Each number is 128 + 24 x the weight over its row's rms, rounded and kept within 0 to 255. Layers, rows and columns count from 0. The size above them is the row's rms in percent of the matrix's.

# layer 4 MLP gate, 256x128, rms 0.349, rows 163-173, columns 0-127
size [100 107  91  97 111  92  95 103  92 100 104]
[[125  91 120 131 147 139 142 142 118 141 100  87 140 140  72 135 118 103  91  95 133 104 130 138 112 134 155  89 114  91 168 132 113 160  88 149  92 139 130  97 164 111 145 185 159 144 138 184 132 137 155 113 117 163 163 105 122  77  92  95 124 133 133 134 142 116  98 158 105 126 103 118 133 105 133 129 134 128 119 131 142 104 141 115 110 177 109 170 114 129 122 163  70 129 122 154 147 162 109 114 114 162 121 104 168 110 137 148 131 118 158 139 151 176 178 116 137 163 129 109 142 137 132 109 110 127 120 126]
 [108  92 106 170 162 136  95 108 146 164 171 138 154 101 106 123 129 113 131 134 110 142 115 150 144 147 133 161 172  98 118 128 103 138  85 106  85 158  84 143 133 130  95 137 146 124 113 101 141  92 104 133 133 109 117 126 157 116 161 113 149 135 139 146 138 102 124  87 132 141 109 153 156 102 118 114 138 120 154 115 120 212 116 151  76 164 117  88 112 158  82 173 147 128 158 129 106  85 135 133 145 101 112 137 136  97 117 163 133 134 138 166 139 133 114 133 128 126 153 163 119 137  79 120 113 131 126 130]
 [128 105 104 153 178  88 165 152 132 140 108 139 162 101 116 118  99 100  80 115 155 149 110 117 146 162 135 110 131 108 108 116 117 126 134 122 128 115 151 102 119 113 130 142 163 150 152 109 135 132  96 111 106  80 151 138 157 119 143 135  91 154 139 145 113 124 107 113 130 134 109 151 163  94 123 111 117 140 134 139  85  87 139 121 113 141 128 136 108 113 143 174  93 140 116 133 104 149 165 132 137 232 128 109 114 108 121  82 154 168 110 107 135 155  98 169 118 165 139 165 126 150 127 124 122  92 144 124]
 [118 138 103 148 123 103 131 143 178 111 136 133 173 158 152 148 134 153 152 121 140 134 121 160 110 144  64 133 151 104 134  82 145 104 129 149 118 174 140 110 106 140 132 143 139 126 108 121 121 123 141 146 113  95  96 100  65 115 107 133 116 123 141 112 112 149 132 144 133 168 144 119 117 114 160  98  99 124 140 116 158 111 156 164 154 123  95 101 108 193 100 165 150 169 140 158 161 125 144 141  99 141 157 116  85 121 130 140 163 114 143 155  79 123 134 155  74 137 134 126 139 127  89 114  98 144 104 120]
 [167 111 150 140 140 143 114 118 132 151 120 109 133 116 143 133 120 124  99 114 122 132 153 126 181 114 115 137 118 164 168 179 173  72  99 132 137 148 130 113 128 141 118 150 128  78  95 126 106 114 150 145 121 128 116 169  89  86 140 101 134 124 193 153 132 167  96 107 133 130  87 150 131 135 147 141 159 144 143 113 102 133 133 135 121 142 106 121 151 104 126 169 113 150 141 163  65 108 125 153 121 105  85 133 164 136 103 142 158 149 149 124 122 159 120  91  95 187 137 146 116 148 137  98 115 145 142 116]
 [107 147 102 115 129 139  94 165  90 115 121 122 111 122 166 134 132 137 138  96  79 124 136 154 132 143 101 124 174 122 145 106  89 111 151  81 157  97 129 112 113  68 133 175 112 133 104 166 129 147 119 140 115 102 116 117 102 104 135 118 179 138 145  95 144 139 163 122 119  96 146 106 114 114  97  89 133 121 113 116 183 128 139 117  99 160 144 130 123 130 107 165 163 132 132 106 143 142 142 105 126 111 140 140 124 143 110 104  86 167 116 161 123 163  92 134 143 135 199 126 148 158 162 123 151 157 105 139]
 [156 129 119 147 128 124  84 137 127 125 139  70 112  86 169 126 130 167 127 133 124  97 129 105  94  75 135 126 132  93 143 117 171 112  94 115 102 145 142 131 124 149 129 158 118  90 148 166 151 139 169 148 163 112 123 103 148  90 108 122 128 128 138 128  91 121 120 147 134 137 120 123 170 126 124 110 105 157 115 135 136 103 137 127 158 187 125 129 143 135  93 125  99 189 150 186 147 124 183  97 105 109 141 141 148 102 101  84 107 119 133 127 150 112 119 114  88 129 159 112 119 120 105 124 138 153 169 149]
 [116 191 140  93 142 154 147 135 116 177 157 116 130 126 160 100 129 162 124  72 108 108 123 152 124 146 162 136 131 142  94 104 147 116  76 166 163 100 107 111 125 163 117 111 114 119 124 125 155 121  92 127 122 115  90 155 118 129 137 124 150 140 113 131 134 125 115 135 144 103 146 107 124 148 162  84 112 137  93 135 142 154 136 152  99 171 169 163 112 132 155 172 141 150 113 135 130 136 192 144 111 120 115  94 153 155 104 108  95 133 147 124 137 133 131 103 107 138 127 127 107 120 157  71 162 146 172 143]
 [147 147 111 120 125 167  76 111 147 141 118 171  90 147 148 103 129 146 139 120 100 111 130 149 108 122 120 128 190 149 127 168 144  86 141 126 142 137 125 147 104 175 138 107 133 133 144 103 159 116 109 152 121 134  66  87 126 143 146 128 104 174 158 160 142 123 120 127 120 127 138 130  96 138 127 163 137 163 148 124 181 122 108 138 128 116 103 120  71 125 163 111 125  98 111 156  78 135 137  90 133 163 145 136 129 129  91  83 121 105 131 126 147 118 126 138 128 157 119 105  76 141 165 137 112 125 100  83]
 [119 111 162 116 157 132 141  73 141 137 165 179  93  58 112 159 102 140 141  83 165 111 116 160 123 155 100 112 125  98 131 129 116 169 182 113 126 103 142 147 129 143 153 123 133 130 114 108 122  89 143 137 135 107  85 126 154 143 115 147  96 145 106 126 126 112 110 117 108 179 158 143 138 156 115  77  97 160 128 130 135 140 138 136 100 122 104 109 125 156 142 178 134 129 119 103 164 119 148 168 118 144 132  86 139 164 115 117 105 138  94 131 144 143 144 133 134  66 124 159 134 115  97 124 127 118 144 126]
 [108 151 122 122 131  88 119 135 140 136 134  86 137 110 117 179 139 167 145 113 137 106 153 167 134 141 143 133 125 154 109 136 128 154 127 111 137 149 122 131 140 154 108 140 163 109  80 166  99  59 149 110 111 108 155 119 133  86 106 122 120 144 133 111 104 198 117 146 115 153 146 122 141  76  86 148 108 103 135 139 137 149 128 168 137 114 124 108 108 125 124 143 138  90 166 131 114  98 186 122 143 135 110  82 169 141 160 144 117 125 129 101 133 158 130 135 143 122  95 107 134  88 110 184 128 159 122 109]]